config.yaml
init_std_o: 0.0
lr: 0.00936
warmup_steps: 40
decay_fraction: 1.0
doc_mask: true
Each number is 50 + 12 x the weight over its row's rms, rounded and kept within 0 to 99. Layers, rows and columns count from 0. The size before them is the row's rms in percent of the matrix's.

# layer 6 MLP up, 512x192, rms 0.171, rows 414-426, columns 0-191
123:57 50 58 54 42 48 72 66 69 46 51 45 32 41 53 29 40 36 34 38 50 45 59 45 64 61 40 59 60 45 60 64 40 44 36 48 29 45 60 41 54 53 44 84 49 50 47 66 67 55 39 42 49 76 46 56 47 47 53 39 69 48 64 46 65 62 19 45 45 55 37 67 67 45 50 43 67 51 52 44 44 43 57 66 53 42 46 39 45 44 45 49 68 69 46 59 37 56 45 71 49 38 47 62 52 49 39 39 50 49 45 44 52 44 66 44 52 65 45 35 57 38 57 58 66 45 62 44 44 40 45 68 64 60 56 61 40 44 36 45 50 67 57 66 84 62 37 78 57 53 45 43 54 50 39 49 59 64 61 53 45 52 36 38 30 58 63 71 41 60 49 37 67 73 51 52 64 83 38 49 44 70 60 13 67 39 31 34 66 67 37 53
096:27 43 44 52 46 35 34 36 36 32 54 84 54 40 58 62 46 45 46 43 52 68 40 19 46 50 48 71 38 55 22 67 76 41 52 68 74 42 56 38 47 34 60 39 39 55 49 35 59 42 57 39 51 46 44 69 53 51 50 44 46 74 57 69 43 61 29 67 51 57 62 39 61 52 42 46 39 48 58 50 59 34 57 35 73 24 55 65 45 49 47 54 56 51 33 49 35 43 59 62 54 55 54 51 43 58 36 42 53 52 49 37 48 31 62 55 56 64 63 46 39 55 65 46 50 61 58 66 59 40 40 50 53 63 35 25 64 31 48 42 39 54 48 55 42 56 34 35 42 42 51 53 49 42 52 50 64 63 44 43 68 53 39 67 66 69 69 27 75 46 55 43 36 51 44 56 62 53 24 41 41 43 54 28 67 62 64 56 36 49 53 24
092:37 71 31 43 68 58 50 48 74 51 75 41 40 37 59 64 32 49 38 67 36 42 60 34 48 35 33 67 66 32 48 51 54 62 33 48 41 45 60 52 51 66 29 55 54 47 31 34 47 43 73 40 24 53 33 56 58 52 40 43 42 52 50 52 47 38 33 53 53 38 48 51 50 54 74 55 41 53 31 58 34 55 58 50 44 54 71 56 39 51 59 56 75 25 36 64 48 51 49 67 37 38 36 61 35 35 57 66 50 53 59 52 43 64 48 44 68 48 78 59 61 42 39 42 50 41 61 44 47 60 63 74 74 42 42 49 45 71 59 57 72 74 59 30 63 66 35 54 34 40 54 44 50 52 50 48 51 38 45 72 52 51 64 40 35 55 51 57 71 34 56 49 42 59 61 64 61 32 57 56 46 40 67 61 57 51 57 37 66 36 63 44
096:44 50 34 39 48 31 58 66 24 61 59 37 49 70 68 60 43 47 20 47 28 49 57 75 66 40 48 53 38 42 60 41 64 43 61 42 41 63 34 50 43 72 45 77 39 58 41 63 44 51 35 43 60 50 62 39 51 61 46 54 28 46 58 58 62 49 52 66 29 60 45 44 45 54 62 51 51 60 25 65 70 60 66 41 28 51 62 55 40 38 43 78 39 56 75 52 19 73 36 35 47 67 42 65 45 66 42 45 28 54 51 48 70 46 54 63 35 42 40 56 54 63 57 47 45 54 56 46 49 37 44 51 33 62 54 45 56 30 65 55 50 44 42 32 29 56 53 41 62 67 33 40 51 51 59 60 56 61 73 44 52 36 33 38 65 55 41 62 54 50 57 57 58 43 49 50 46 35 41 64 27 52 59 54 49 58 37 36 46 35 52 36
093:34 36 40 57 44 48 27 60 45 52 63 38 35 57 29 50 42 52 53 33 46 53 61 44 42 38 60 70 51 43 65 69 58 49 60 40 54 39 51 52 56 50 30 59 14 42 49 43 69 50 40 47 36 47 40 55 53 55 76 45 52 48 42 62 79 45 52 39 55 45 44 79 49 46 35 72 38 48 68 52 40 29 26 55 64 27 65 57 50 40 61 30 81 50 61 72 39 51 45 38 72 46 52 46 43 36 46 41 42 33 59 40 37 37 78 33 53 57 43 65 51 37 37 48 62 42 41 56 42 59 67 53 30 42 47 42 72 56 54 55 48 68 35 54 57 58 62 62 45 33 44 63 60 49 53 52 40 57 34 55 36 51 48 73 30 60 27 51 50 48 43 53 43 62 50 42 42 48 44 66 32 36 67 56 45 51 47 58 61 53 41 26
093:65 38 49 48 56 54 47 36 47 41 48 41 40 52 23 74 52 70 65 41 37 55 72 46 28 62 63 30 63 40 49 31 55 57 63 48 65 38 55 64 61 41 57 68 33 62 76 48 47 43 42 42 51 61 57 56 54 49 72 53 27 58 61 58 28 42 68 44 44 63 70 51 40 54 43 68 54 50 33 75 72 69 59 32 26 62 48 73 61 54 51 59 66 62 61 41 73 60 24 54 53 39 39 45 56 45 34 54 42 51 56 47 53 61 52 41 41 54 77 36 47 50 66 56 61 37 81 44 71 57 41 55 55 46 59 53 56 50 38 46 45 47 44 47 32 37 44 44 65 44 53 29 46 56 40 31 65 46 52 59 57 59 49 48 63 41 42 39 32 60 47 35 43 39 29 50 46 59 85 43 49 36 42 48 63 42 55 46 42 48 53 44
102:63 50 45 42 54 47 40 38 67 56 45 59 51 41 62 50 43 53 63 38 56 62 62 49 45 65 42 49 45 39 55 25 40 31 64 66 47 30 43 42 57 79 36 53 40 80 56 54 59 45 53 50 61 66 50 31 63 64 52 47 57 40 38 56 68 40 58 31 38 39 49 56 56 44 49 47 51 53 62 36 56 42 66 47 43 41 56 44 31 43 49 47 54 57 35 63 54 69 59 59 64 41 39 57 67 60 27 41 74 35 34 48 46 77 35 51 40 23 48 45 34 44 57 37 79 49 61 61 55 39 57 51 63 67 47 57 70 58 60 84 44 43 48 34 49 48 54 63 71 50 64 62 41 55 53 54 51 64 40 24 40 44 52 67 57 68 61 64 61 82 67 51 61 61 50 21 63 70 40 37 37 56 56 54 62 56 35 58 54 49 53 55
084:65 36 63 56 44 60 37 57 62 52 56 45 29 42 31 24 36 50 60 40 52 37 35 57 44 36 60 68 58 56 53 52 53 54 55 52 30 46 58 56 40 58 62 62 45 62 33 37 35 52 43 52 64 52 49 47 36 46 63 60 49 34 21 64 38 37 79 49 60 33 48 62 39 45 66 45 37 42 67 47 60 55 44 31 19 56 57 65 55 49 64 46 54 62 51 69 40 52 40 57 37 38 67 37 42 48 30 51 48 54 63 42 55 60 62 53 51 61 76 56 35 60 59 53 60 55 51 42 43 29 46 53 64 42 50 32 26 35 54 70 54 27 40 59 39 64 40 37 28 47 47 71 43 61 65 54 65 45 53 52 58 51 33 67 67 49 64 62 41 38 45 41 74 25 35 36 76 67 43 53 59 69 49 53 60 45 48 57 56 42 59 31
112:53 55 54 49 36 60 43 46 47 45 27 41 45 63 61 68 49 49 50 62 45 44 43 50 49 45 67 51 61 63 61 33 28 68 54 37 29 56 23 43 35 59 52 57 29 63 42 35 77 50 45 51 60 51 53 49 48 50 46 46 38 85 46 39 63 47 64 51 41 47 42 44 42 49 59 52 49 51 30 50 56 50 31 74 56 64 54 51 60 53 39 51 24 61 66 46 51 48 80 41 66 51 61 47 44 63 30 33 59 38 49 28 46 40 50 57 44 38 40 43 65 57 47 67 47 37 52 37 60 63 38 61 55 83 56 46 31 64 32 59 48 37 26 52 50 49 45 46 69 40 48 54 78 41 29 63 58 46 64 80 67 56 64 51 55 53 49 52 49 48 62 49 33 33 24 49 58 66 49 49 52 36 62 66 54 33 65 64 35 67 56 50
090:74 57 47 35 59 58 47 39 72 37 47 45 34 44 52 40 19 83 44 44 48 64 52 59 38 61 41 51 50 41 49 75 37 49 33 28 37 55 38 46 49 55 47 59 46 55 44 73 44 46 41 53 39 57 46 26 46 31 48 35 41 46 57 73 66 36 39 54 52 48 38 61 33 60 62 50 57 66 51 40 51 65 47 51 50 75 67 51 46 37 35 47 56 59 25 51 58 52 35 51 44 26 43 40 36 50 70 55 49 51 56 54 45 45 47 46 60 55 51 72 47 64 46 41 62 40 54 53 41 59 71 62 47 59 56 55 63 44 59 46 50 74 56 47 65 46 49 78 59 37 62 31 41 50 60 45 64 48 33 60 64 75 49 63 18 64 46 40 36 25 36 52 44 22 55 54 45 67 47 42 34 49 50 42 60 70 51 58 53 46 23 60
092:54 38 50 44 53 51 70 37 57 24 70 54 46 74 49 31 43 50 44 52 73 28 55 62 51 64 50 51 71 49 43 42 45 58 48 42 49 52 64 54 74 47 52 51 34 36 52 52 60 72 63 55 35 70 43 53 48 70 49 48 46 41 23 55 66 52 42 42 51 53 34 53 53 62 43 65 30 53 34 54 52 48 50 49 61 42 54 41 58 51 50 58 26 57 32 44 31 52 40 54 56 32 37 43 45 48 63 64 80 50 38 29 38 54 51 26 53 65 48 51 41 62 50 35 49 42 39 62 58 26 20 54 45 64 67 40 65 68 55 68 53 53 44 53 46 51 57 62 36 37 49 58 54 47 24 28 69 76 63 62 32 42 44 47 56 31 64 57 75 45 57 54 41 41 41 64 41 65 62 55 48 70 45 45 58 48 62 71 47 63 55 28
111:47 54 49 57 40 15 60 43 32 56 45 42 69 51 77 57 79 52 56 53 75 44 59 48 53 61 59 62 36 63 46 70 51 26 59 41 59 24 30 46 47 47 30 43 46 57 46 58 53 40 58 57 37 32 53 51 64 56 41 53 39 54 70 47 63 58 42 34 48 36 65 52 63 54 50 61 36 42 50 63 61 48 49 70 54 46 46 34 76 58 53 19 56 43 57 45 42 51 72 51 44 58 68 51 57 48 47 67 66 46 54 48 59 32 39 50 53 44 56 58 62 59 46 40 71 44 52 41 79 46 57 74 44 41 58 50 64 35 57 53 23 43 39 35 52 63 48 56 54 46 40 68 55 57 35 50 52 38 53 72 50 42 72 39 43 65 38 13 55 53 45 67 46 41 51 61 31 53 40 48 64 44 72 38 36 47 50 73 47 55 42 46
098:62 51 33 50 32 53 61 65 43 63 38 55 53 35 62 43 29 62 43 49 55 60 54 66 57 65 35 50 46 54 46 43 44 58 37 55 46 86 57 46 47 27 46 46 44 29 61 56 34 35 24 62 43 48 71 36 42 59 74 60 38 40 65 63 35 31 61 64 23 55 37 46 55 42 65 59 50 41 45 51 54 38 48 37 44 42 34 36 44 72 38 57 60 79 51 29 55 11 61 44 58 55 53 38 56 42 53 50 52 39 48 39 61 46 59 53 42 44 54 36 49 37 63 43 69 47 50 61 65 52 54 54 61 36 29 68 62 44 42 54 75 70 45 60 40 50 63 60 56 66 56 49 56 55 43 42 62 38 56 69 40 43 58 35 57 82 49 33 40 36 44 41 38 62 69 48 38 51 34 61 44 51 54 51 54 52 53 43 63 53 37 70
# layer 6 MLP down (transposed), 512x192, rms 0.157, rows 414-425, columns 0-191
119:38 43 55 55 39 57 65 76 57 45 40 47 43 32 65 51 38 52 53 54 52 62 37 42 60 47 49 52 60 48 40 47 42 58 41 42 54 64 39 44 35 42 23 42 32 32 73 38 49 53 51 61 60 62 33 48 47 74 44 33 31 48 42 56 36 31 40 43 40 30 49 59 62 57 54 50 74 49 39 52 53 54 56 50 52 53 51 53 46 35 48 34 34 57 42 51 47 70 36 67 37 36 54 53 36 29 88 69 37 68 28 49 48 44 55 72 35 53 58 34 36 31 63 43 75 53 19 45 42 64 54 52 55 64 66 44 59 39 30 45 43 64 55 41 45 46 36 40 44 64 34 57 43 60 27 42 61 63 55 42 48 56 65 59 35 51 45 36 63 45 66 47 48 64 48 62 57 36 62 62 72 64 48 44 53 35 68 51 63 45 22 47
096:51 55 49 60 57 31 41 44 51 37 42 54 32 73 64 59 65 51 53 66 58 49 50 46 27 37 41 32 49 47 58 44 77 21 55 45 49 40 47 46 77 38 70 60 45 51 43 29 43 56 61 67 54 52 37 63 26 44 55 65 49 58 58 42 59 52 37 60 63 66 33 66 50 58 42 59 60 47 42 61 46 41 60 71 44 44 34 50 46 31 43 42 53 65 52 70 27 58 61 53 44 29 62 61 46 47 54 42 52 41 42 60 58 38 30 76 62 54 47 63 40 42 53 26 53 46 43 32 72 25 49 46 55 36 71 35 66 48 57 28 42 58 50 50 55 74 59 57 48 57 66 57 60 41 59 36 47 33 72 63 44 45 60 56 54 34 43 52 59 52 66 56 44 60 48 61 46 30 66 55 83 44 46 39 31 60 51 48 73 55 62 56
099:36 73 65 66 63 35 49 56 54 32 72 48 44 36 49 71 57 58 56 47 53 34 45 40 72 45 55 57 40 45 67 46 49 34 66 61 40 38 38 60 50 49 75 36 62 44 60 44 21 57 35 45 69 42 68 59 43 38 35 36 74 50 50 67 24 46 27 57 46 49 57 42 54 61 43 40 37 50 44 49 40 47 57 56 52 75 62 30 43 51 54 46 57 65 41 68 47 49 64 51 74 39 60 58 43 41 62 62 40 53 48 67 34 49 79 55 57 50 54 61 36 68 42 37 29 59 35 51 52 49 60 56 55 58 43 47 48 51 73 55 45 48 59 66 57 64 67 35 43 57 53 39 40 62 54 60 36 45 64 51 40 76 43 61 21 38 41 60 55 35 50 32 47 43 70 47 45 61 34 46 67 50 62 53 59 63 45 50 44 83 59 44
100:52 65 47 72 59 69 44 45 22 34 35 58 53 57 60 59 53 61 72 33 74 57 58 51 60 36 49 67 41 54 53 36 68 36 44 62 34 72 67 40 27 44 58 46 44 65 29 40 47 50 43 35 59 37 42 56 78 74 55 31 37 46 50 51 26 64 52 38 42 49 51 51 51 60 57 54 59 44 67 44 57 46 48 44 44 43 54 35 34 48 54 71 38 62 56 46 41 44 31 36 52 49 55 58 28 51 28 30 30 59 50 61 44 62 42 40 74 49 55 58 43 71 54 42 41 55 34 43 27 38 65 59 43 56 53 59 65 50 49 53 39 19 52 61 26 58 55 60 65 46 54 51 35 39 62 39 36 45 43 57 51 59 44 64 37 53 61 59 41 77 77 47 49 39 52 34 56 54 33 54 48 60 38 51 53 66 49 42 53 53 27 45
097:64 62 35 64 49 68 49 49 47 30 41 60 39 64 35 61 54 59 49 61 66 66 50 36 44 60 44 32 58 49 38 60 55 45 51 45 35 45 49 48 51 45 54 53 67 69 58 59 39 59 63 37 45 34 32 65 50 44 41 56 55 55 67 53 38 48 24 42 55 35 65 77 63 37 53 61 53 37 52 46 71 37 25 64 59 72 61 50 34 37 43 51 29 59 45 44 45 54 65 57 67 54 33 29 48 52 55 50 54 49 62 62 39 26 54 33 62 25 48 31 28 54 33 51 39 54 47 63 42 52 44 46 75 62 48 38 64 59 40 47 63 42 51 47 53 55 05 53 35 40 57 50 47 69 55 51 42 59 53 38 35 52 37 52 55 56 61 35 54 58 49 64 55 25 57 42 50 58 15 62 55 54 30 59 61 51 40 39 46 36 60 27
099:38 64 59 54 46 29 50 41 54 61 30 61 29 54 61 32 39 40 75 27 62 29 57 36 55 62 69 70 35 51 45 67 47 47 51 37 43 50 50 59 44 44 56 45 51 55 43 47 56 45 55 20 48 54 53 68 42 12 37 57 43 41 42 67 57 60 55 50 49 31 42 50 52 60 48 72 52 66 74 27 43 47 71 61 60 65 32 32 28 44 39 66 48 62 64 62 58 56 45 43 53 60 54 55 44 46 23 66 62 37 37 43 49 36 64 58 74 51 28 53 48 39 44 58 54 52 42 39 54 59 65 32 60 44 51 51 62 47 45 52 46 45 57 66 46 44 67 41 31 55 71 48 46 67 54 39 68 69 58 54 43 46 51 56 80 33 37 48 45 18 33 54 32 57 32 58 55 47 43 45 47 48 40 42 60 57 49 50 60 50 48 52
100:39 20 41 50 57 45 35 46 62 35 53 64 37 34 55 53 45 36 49 51 43 58 43 44 32 64 57 60 37 48 50 48 51 65 54 49 65 33 48 64 56 48 55 47 51 25 58 60 39 46 29 27 61 56 36 53 51 39 52 50 63 48 54 45 44 31 53 61 28 67 52 55 36 69 37 43 54 40 23 28 59 45 49 49 64 37 38 50 34 62 41 41 50 61 39 79 48 34 51 46 67 72 62 53 79 49 49 42 42 41 58 48 55 42 42 38 35 45 54 58 33 64 50 80 56 60 31 75 58 40 40 53 42 41 52 53 55 40 74 56 46 54 59 37 48 37 22 53 68 50 64 62 70 60 61 48 61 55 53 45 68 64 29 48 65 22 47 56 20 61 69 56 71 45 53 64 51 46 51 31 34 49 47 30 53 51 54 44 55 53 53 50
095:51 46 57 72 45 46 31 47 54 68 56 59 42 49 50 54 32 57 49 54 41 43 43 45 53 47 62 43 47 39 50 51 57 50 25 73 56 67 63 42 58 38 46 49 58 49 39 51 44 47 60 40 55 55 58 52 67 50 48 71 69 58 56 61 30 32 38 62 64 24 59 34 44 60 41 77 23 57 78 44 43 64 49 25 32 57 44 59 48 48 48 58 45 26 59 72 65 61 60 51 51 39 57 33 39 23 16 55 48 38 53 56 51 53 71 44 46 52 36 58 61 55 55 54 54 58 39 52 66 28 69 43 49 45 40 49 48 50 54 49 46 54 45 64 54 54 45 48 57 54 61 54 81 50 71 36 36 41 47 68 38 47 25 51 57 58 43 41 44 47 51 49 51 25 23 43 36 63 30 47 61 71 48 59 68 33 67 46 39 22 56 52
103:65 68 52 47 66 65 48 65 63 46 51 32 47 43 61 51 42 54 46 59 62 50 61 45 54 53 37 50 55 51 45 46 40 55 37 56 55 48 49 54 64 56 47 59 75 68 36 63 70 58 60 26 58 24 45 33 48 77 51 23 41 28 51 76 47 34 61 38 70 60 57 25 59 63 50 43 22 61 69 32 52 59 55 39 68 44 55 66 48 41 44 48 54 42 38 48 55 49 36 36 42 63 29 29 50 64 54 60 88 44 49 37 38 39 47 56 43 48 43 39 42 55 47 65 52 36 32 50 34 55 58 40 37 56 23 70 46 47 55 55 37 42 56 29 47 33 48 54 58 53 47 67 31 55 33 42 49 51 46 64 51 33 47 54 43 56 48 69 49 65 49 33 55 46 36 54 67 64 26 37 37 47 54 40 38 38 66 45 55 48 51 27
099:59 49 66 58 41 37 86 33 50 37 62 50 59 44 59 60 48 29 50 31 53 31 38 65 48 50 59 48 51 56 53 32 39 66 57 61 59 74 66 67 60 52 49 56 41 65 49 48 57 46 58 31 40 48 59 47 43 65 33 43 44 37 53 53 46 47 31 39 47 64 63 52 59 62 51 47 69 55 46 39 51 66 51 67 42 29 61 51 51 63 41 43 81 38 65 62 40 42 36 36 65 55 68 45 45 59 54 69 68 57 33 56 50 68 52 49 41 47 66 41 48 55 32 38 36 28 68 43 62 49 41 39 56 40 82 43 71 49 42 56 55 75 54 83 31 51 65 47 45 44 47 50 47 54 56 48 45 42 64 41 62 48 57 47 66 67 49 50 41 68 44 47 31 52 55 37 12 55 55 43 45 66 52 42 30 46 45 68 58 43 57 32
099:65 35 46 40 40 43 41 33 56 45 65 56 53 45 56 49 65 64 56 54 55 74 57 64 48 70 57 52 45 51 51 36 71 37 53 50 41 46 64 49 71 52 71 37 40 79 44 67 32 45 82 47 66 62 53 54 38 25 58 62 53 47 42 24 70 52 50 64 49 61 49 55 68 42 61 76 28 36 56 48 61 61 49 39 44 55 39 42 40 39 60 73 50 31 49 67 31 79 51 52 58 54 49 53 44 40 22 59 70 66 71 44 47 60 55 45 42 59 47 31 55 56 61 37 59 61 64 62 61 59 42 72 48 53 44 51 62 45 46 52 66 60 52 51 52 54 50 40 42 37 74 48 25 54 54 56 66 54 41 53 35 61 34 60 66 53 46 48 45 55 67 50 42 49 38 44 54 32 67 61 45 60 69 47 42 62 56 31 58 39 36 27
104:67 40 57 42 37 59 52 47 60 22 61 51 33 43 52 56 41 37 13 45 53 45 27 36 51 30 61 48 52 69 49 56 53 42 35 33 47 63 50 57 46 41 53 63 42 48 62 54 47 58 54 53 45 58 51 49 41 39 61 42 69 40 18 71 63 32 47 59 60 51 53 43 40 66 39 39 42 60 41 27 57 57 50 75 47 44 44 54 42 37 40 43 54 60 33 61 48 35 30 22 31 72 35 33 51 50 45 42 46 65 45 51 67 60 50 57 44 75 49 37 56 46 51 41 40 49 41 59 36 59 67 56 58 53 41 40 51 57 67 43 49 44 59 63 37 26 58 57 40 27 79 44 57 20 58 52 42 48 53 46 70 60 64 59 59 29 51 65 57 51 60 39 32 58 76 38 50 64 70 43 41 47 46 47 60 64 48 47 44 49 71 56
# layer 6 MLP gate, 512x192, rms 0.178, rows 415-426, columns 0-191
100:48 47 35 60 49 56 50 63 53 62 42 59 47 34 51 37 40 38 41 51 62 62 30 42 47 46 64 48 59 43 51 54 65 37 49 49 65 37 67 59 58 31 39 37 63 26 41 41 19 61 54 48 56 43 29 51 43 44 55 42 57 35 32 53 47 45 35 41 53 38 59 50 37 56 40 17 44 43 39 73 58 47 47 67 64 59 52 48 53 40 45 55 63 40 62 50 58 53 67 43 66 39 65 53 39 56 53 64 49 49 59 27 48 73 32 57 74 70 53 82 41 62 52 52 51 67 35 61 38 58 53 16 45 69 57 53 61 47 69 46 38 53 48 60 66 69 40 43 34 45 73 47 65 23 61 50 41 39 69 39 66 50 52 39 40 58 63 37 55 60 44 64 35 49 49 55 49 56 47 43 60 38 48 42 50 71 58 37 24 28 68 48
096:45 50 74 37 49 48 46 53 67 30 60 52 64 47 47 51 60 42 48 54 57 40 61 14 60 32 54 42 36 54 53 71 55 30 26 41 37 26 48 29 37 43 49 49 59 54 44 51 35 68 35 61 60 65 67 41 47 57 41 55 59 25 51 45 40 55 60 48 71 35 65 34 48 50 34 56 58 60 59 45 65 56 29 65 43 30 59 40 61 63 48 48 64 63 50 47 52 63 64 53 51 64 88 56 43 57 63 64 30 52 53 46 35 44 69 49 48 47 38 58 36 48 41 45 48 61 31 43 54 63 47 59 19 33 61 45 52 62 58 64 43 66 57 69 40 31 50 70 50 52 48 46 32 60 69 66 32 54 53 50 70 41 45 64 39 48 37 64 46 46 54 73 46 45 45 62 31 43 39 55 61 33 48 61 57 52 49 69 43 62 62 45
100:56 32 59 60 60 52 73 76 62 50 54 70 28 40 63 54 59 34 61 73 45 42 55 79 55 51 38 50 55 62 42 36 40 59 52 66 38 57 57 66 45 44 54 31 62 69 60 53 54 66 56 51 53 48 42 68 50 59 57 45 66 62 30 39 42 46 48 58 55 55 51 22 35 39 40 58 56 47 35 38 64 68 72 60 58 55 59 55 72 57 61 48 40 64 46 54 38 57 44 76 67 64 54 63 49 50 53 39 27 36 38 38 50 25 58 60 36 65 48 46 51 58 55 43 38 63 61 34 30 53 51 47 40 38 59 36 59 59 50 48 41 26 56 65 35 52 53 47 62 60 42 57 59 31 58 59 36 45 54 50 36 73 46 46 50 40 51 64 50 66 62 66 20 68 35 36 48 47 42 68 54 67 45 41 43 37 35 23 62 51 50 38
097:56 44 60 50 24 49 48 42 40 57 46 44 50 28 34 28 52 46 66 64 50 45 37 62 22 80 37 59 45 39 48 59 52 71 40 51 51 54 66 65 48 56 42 56 47 56 67 38 61 74 51 46 49 33 29 76 48 53 59 37 56 41 63 36 68 53 48 53 53 50 56 51 72 54 63 53 24 53 43 46 49 40 35 58 51 23 31 53 55 61 49 40 54 48 43 48 48 39 49 59 49 20 47 40 46 44 49 36 54 41 58 51 36 47 25 56 49 49 34 59 45 39 30 62 57 30 62 42 48 68 38 42 31 42 47 53 62 33 47 45 63 61 54 45 58 59 63 56 47 42 39 54 59 48 42 80 29 41 37 59 52 44 49 54 20 40 52 40 36 39 56 54 54 71 68 36 27 55 57 46 55 47 88 52 76 61 64 51 59 53 60 63
097:33 51 45 29 57 39 60 57 41 50 39 41 48 61 25 57 52 55 62 66 48 48 42 47 42 44 71 41 28 54 65 48 47 41 49 41 56 50 61 61 70 61 46 59 49 55 55 46 43 47 44 49 38 48 59 41 58 54 69 55 64 24 58 31 54 49 52 55 37 51 66 61 55 49 33 36 45 34 67 55 68 63 27 27 55 33 41 43 85 57 24 70 48 49 54 50 57 70 50 52 33 47 40 53 42 46 45 61 56 32 61 52 68 50 45 55 51 69 43 34 48 43 57 53 35 54 43 57 26 43 32 34 51 43 61 35 47 65 36 46 41 65 44 58 58 44 27 58 61 47 52 60 59 55 22 52 51 64 88 50 46 41 65 39 48 65 48 58 30 67 54 45 52 36 29 55 67 62 69 56 33 62 58 60 72 56 39 43 39 46 27 69
099:45 39 65 57 29 65 67 76 53 49 41 62 62 51 29 59 58 54 64 67 42 29 36 40 69 70 52 47 68 42 47 48 43 69 51 45 54 63 63 53 56 34 75 38 58 38 47 53 53 47 59 72 38 46 47 52 29 17 50 38 68 54 29 68 36 33 49 55 61 77 60 43 46 61 53 52 72 38 58 42 53 42 33 57 23 37 41 44 63 67 56 36 66 30 53 42 44 32 59 52 41 45 48 42 47 41 43 43 53 65 47 53 52 32 58 35 76 56 48 44 44 50 36 47 34 52 51 54 50 51 35 62 53 28 54 44 47 34 32 21 48 53 54 49 42 63 57 33 30 60 50 40 57 42 53 25 44 50 48 67 67 48 55 43 45 47 48 44 47 22 51 50 43 51 51 71 36 42 66 54 38 50 37 48 36 52 38 61 63 49 47 29
089:69 57 57 30 60 45 62 59 64 37 54 55 58 48 70 31 46 32 40 57 64 64 67 42 47 48 41 50 45 68 50 54 42 48 52 47 64 29 40 65 44 53 28 59 51 50 40 27 37 34 62 51 61 50 28 35 49 57 82 29 31 46 36 53 51 73 44 38 45 54 53 52 50 49 82 59 39 42 41 39 34 32 38 65 61 25 40 43 26 47 58 37 47 57 47 53 36 53 72 43 44 43 49 37 47 48 54 60 59 48 39 36 45 51 78 51 55 36 44 35 71 22 69 63 41 53 68 44 32 30 41 41 49 55 64 56 46 59 40 45 68 58 52 65 49 54 41 46 54 55 30 38 37 49 45 72 42 61 51 49 38 63 58 46 42 50 51 35 55 41 44 38 44 41 56 68 67 44 38 67 68 29 57 46 40 48 53 64 66 67 30 54
112:68 44 62 25 48 37 54 78 57 42 80 43 36 43 33 55 33 45 62 35 66 65 56 30 25 51 37 68 42 45 55 53 37 64 56 81 27 50 80 59 44 59 56 51 52 35 69 58 44 64 54 45 51 56 72 41 53 44 47 55 50 47 70 31 45 52 54 41 33 54 75 46 55 64 49 52 34 57 53 48 37 64 21 39 58 54 37 43 62 49 38 48 65 55 65 50 54 45 31 48 48 48 53 56 67 60 46 46 41 41 70 64 33 65 55 32 41 46 56 22 55 26 60 61 45 56 38 64 39 58 48 48 50 59 51 36 62 48 67 39 68 46 37 41 51 47 56 47 51 62 55 39 38 68 64 44 66 67 63 49 51 47 43 53 44 69 55 45 38 44 50 42 45 52 59 39 35 54 64 57 60 33 48 27 20 59 40 58 54 49 49 61
095:42 55 67 37 44 78 58 40 51 27 45 64 65 51 75 68 70 61 60 36 58 55 31 35 61 40 54 39 54 45 32 56 43 54 44 28 70 44 34 48 59 48 60 64 49 59 42 60 26 39 56 67 48 38 47 38 39 48 36 82 48 44 48 66 35 53 39 72 45 59 56 72 52 57 53 55 61 61 27 36 52 46 49 56 42 74 43 38 41 59 24 51 47 57 44 70 46 61 56 64 38 48 36 48 38 40 66 58 70 41 56 35 50 51 50 61 23 42 49 52 53 46 64 36 53 58 70 68 45 63 47 59 68 59 71 64 51 49 44 57 45 55 44 59 66 63 45 59 69 61 49 53 35 58 37 57 46 48 49 46 74 67 61 41 29 37 69 46 58 40 16 51 44 57 47 50 50 61 25 60 45 35 55 50 57 55 47 46 58 56 49 64
095:69 54 48 53 64 56 81 36 43 54 80 38 59 54 45 23 44 43 65 44 73 66 56 51 54 56 47 43 43 64 48 44 50 65 61 60 41 55 65 52 55 58 48 60 65 51 69 50 59 44 76 59 51 55 44 36 55 48 66 52 57 55 42 68 63 48 54 43 35 55 46 57 60 54 58 55 38 61 32 61 59 42 53 27 52 27 60 45 65 36 51 49 13 47 41 53 49 61 43 41 54 47 41 34 45 31 50 59 82 65 21 23 42 48 52 52 50 68 45 41 50 51 62 51 25 45 47 62 68 38 41 55 40 64 54 38 51 60 48 51 58 48 35 54 50 61 59 36 53 45 55 71 49 59 22 40 63 50 40 63 32 49 60 56 77 42 59 38 65 35 45 45 64 52 50 63 61 51 38 47 31 56 81 62 45 40 57 55 30 38 43 41
108:43 57 31 50 65 42 61 50 48 55 50 50 38 51 50 54 46 50 47 37 55 59 39 67 56 79 51 46 49 64 47 53 35 50 62 71 13 37 57 71 43 11 19 64 63 47 51 43 28 40 52 57 45 47 70 50 50 47 68 60 51 46 77 42 46 45 61 45 23 49 41 46 41 30 43 35 40 56 67 41 54 46 47 53 57 56 36 31 62 70 64 64 51 39 40 77 70 55 54 50 75 40 52 42 47 50 46 49 58 41 40 39 61 57 51 45 45 53 67 55 60 32 82 64 39 55 60 26 57 35 48 40 49 42 41 50 31 71 50 74 43 62 39 53 55 56 51 35 39 46 61 76 54 47 58 43 56 59 49 50 54 58 55 58 51 56 55 43 55 47 44 49 61 55 48 38 69 32 43 34 57 51 51 61 41 41 64 58 34 26 47 28
103:52 69 41 50 41 60 53 45 54 50 61 47 64 53 68 61 46 47 31 68 46 62 58 40 59 31 40 60 46 43 79 66 53 63 46 51 58 60 40 59 56 44 76 49 53 58 41 43 58 44 51 53 39 53 74 45 53 40 70 63 50 49 47 61 54 42 30 62 64 61 31 59 70 34 54 53 35 55 55 56 19 53 49 55 61 20 38 67 32 66 48 43 35 52 58 26 54 44 23 35 44 67 43 52 62 53 52 40 56 65 71 59 49 46 40 59 45 31 38 64 56 67 50 62 34 40 60 55 63 54 47 43 64 43 45 33 54 42 49 54 53 38 62 15 35 42 49 47 62 61 48 59 21 39 48 43 33 68 70 34 56 45 24 33 50 44 33 52 54 54 48 43 48 32 59 45 39 63 47 57 31 32 50 31 44 57 31 61 62 52 39 39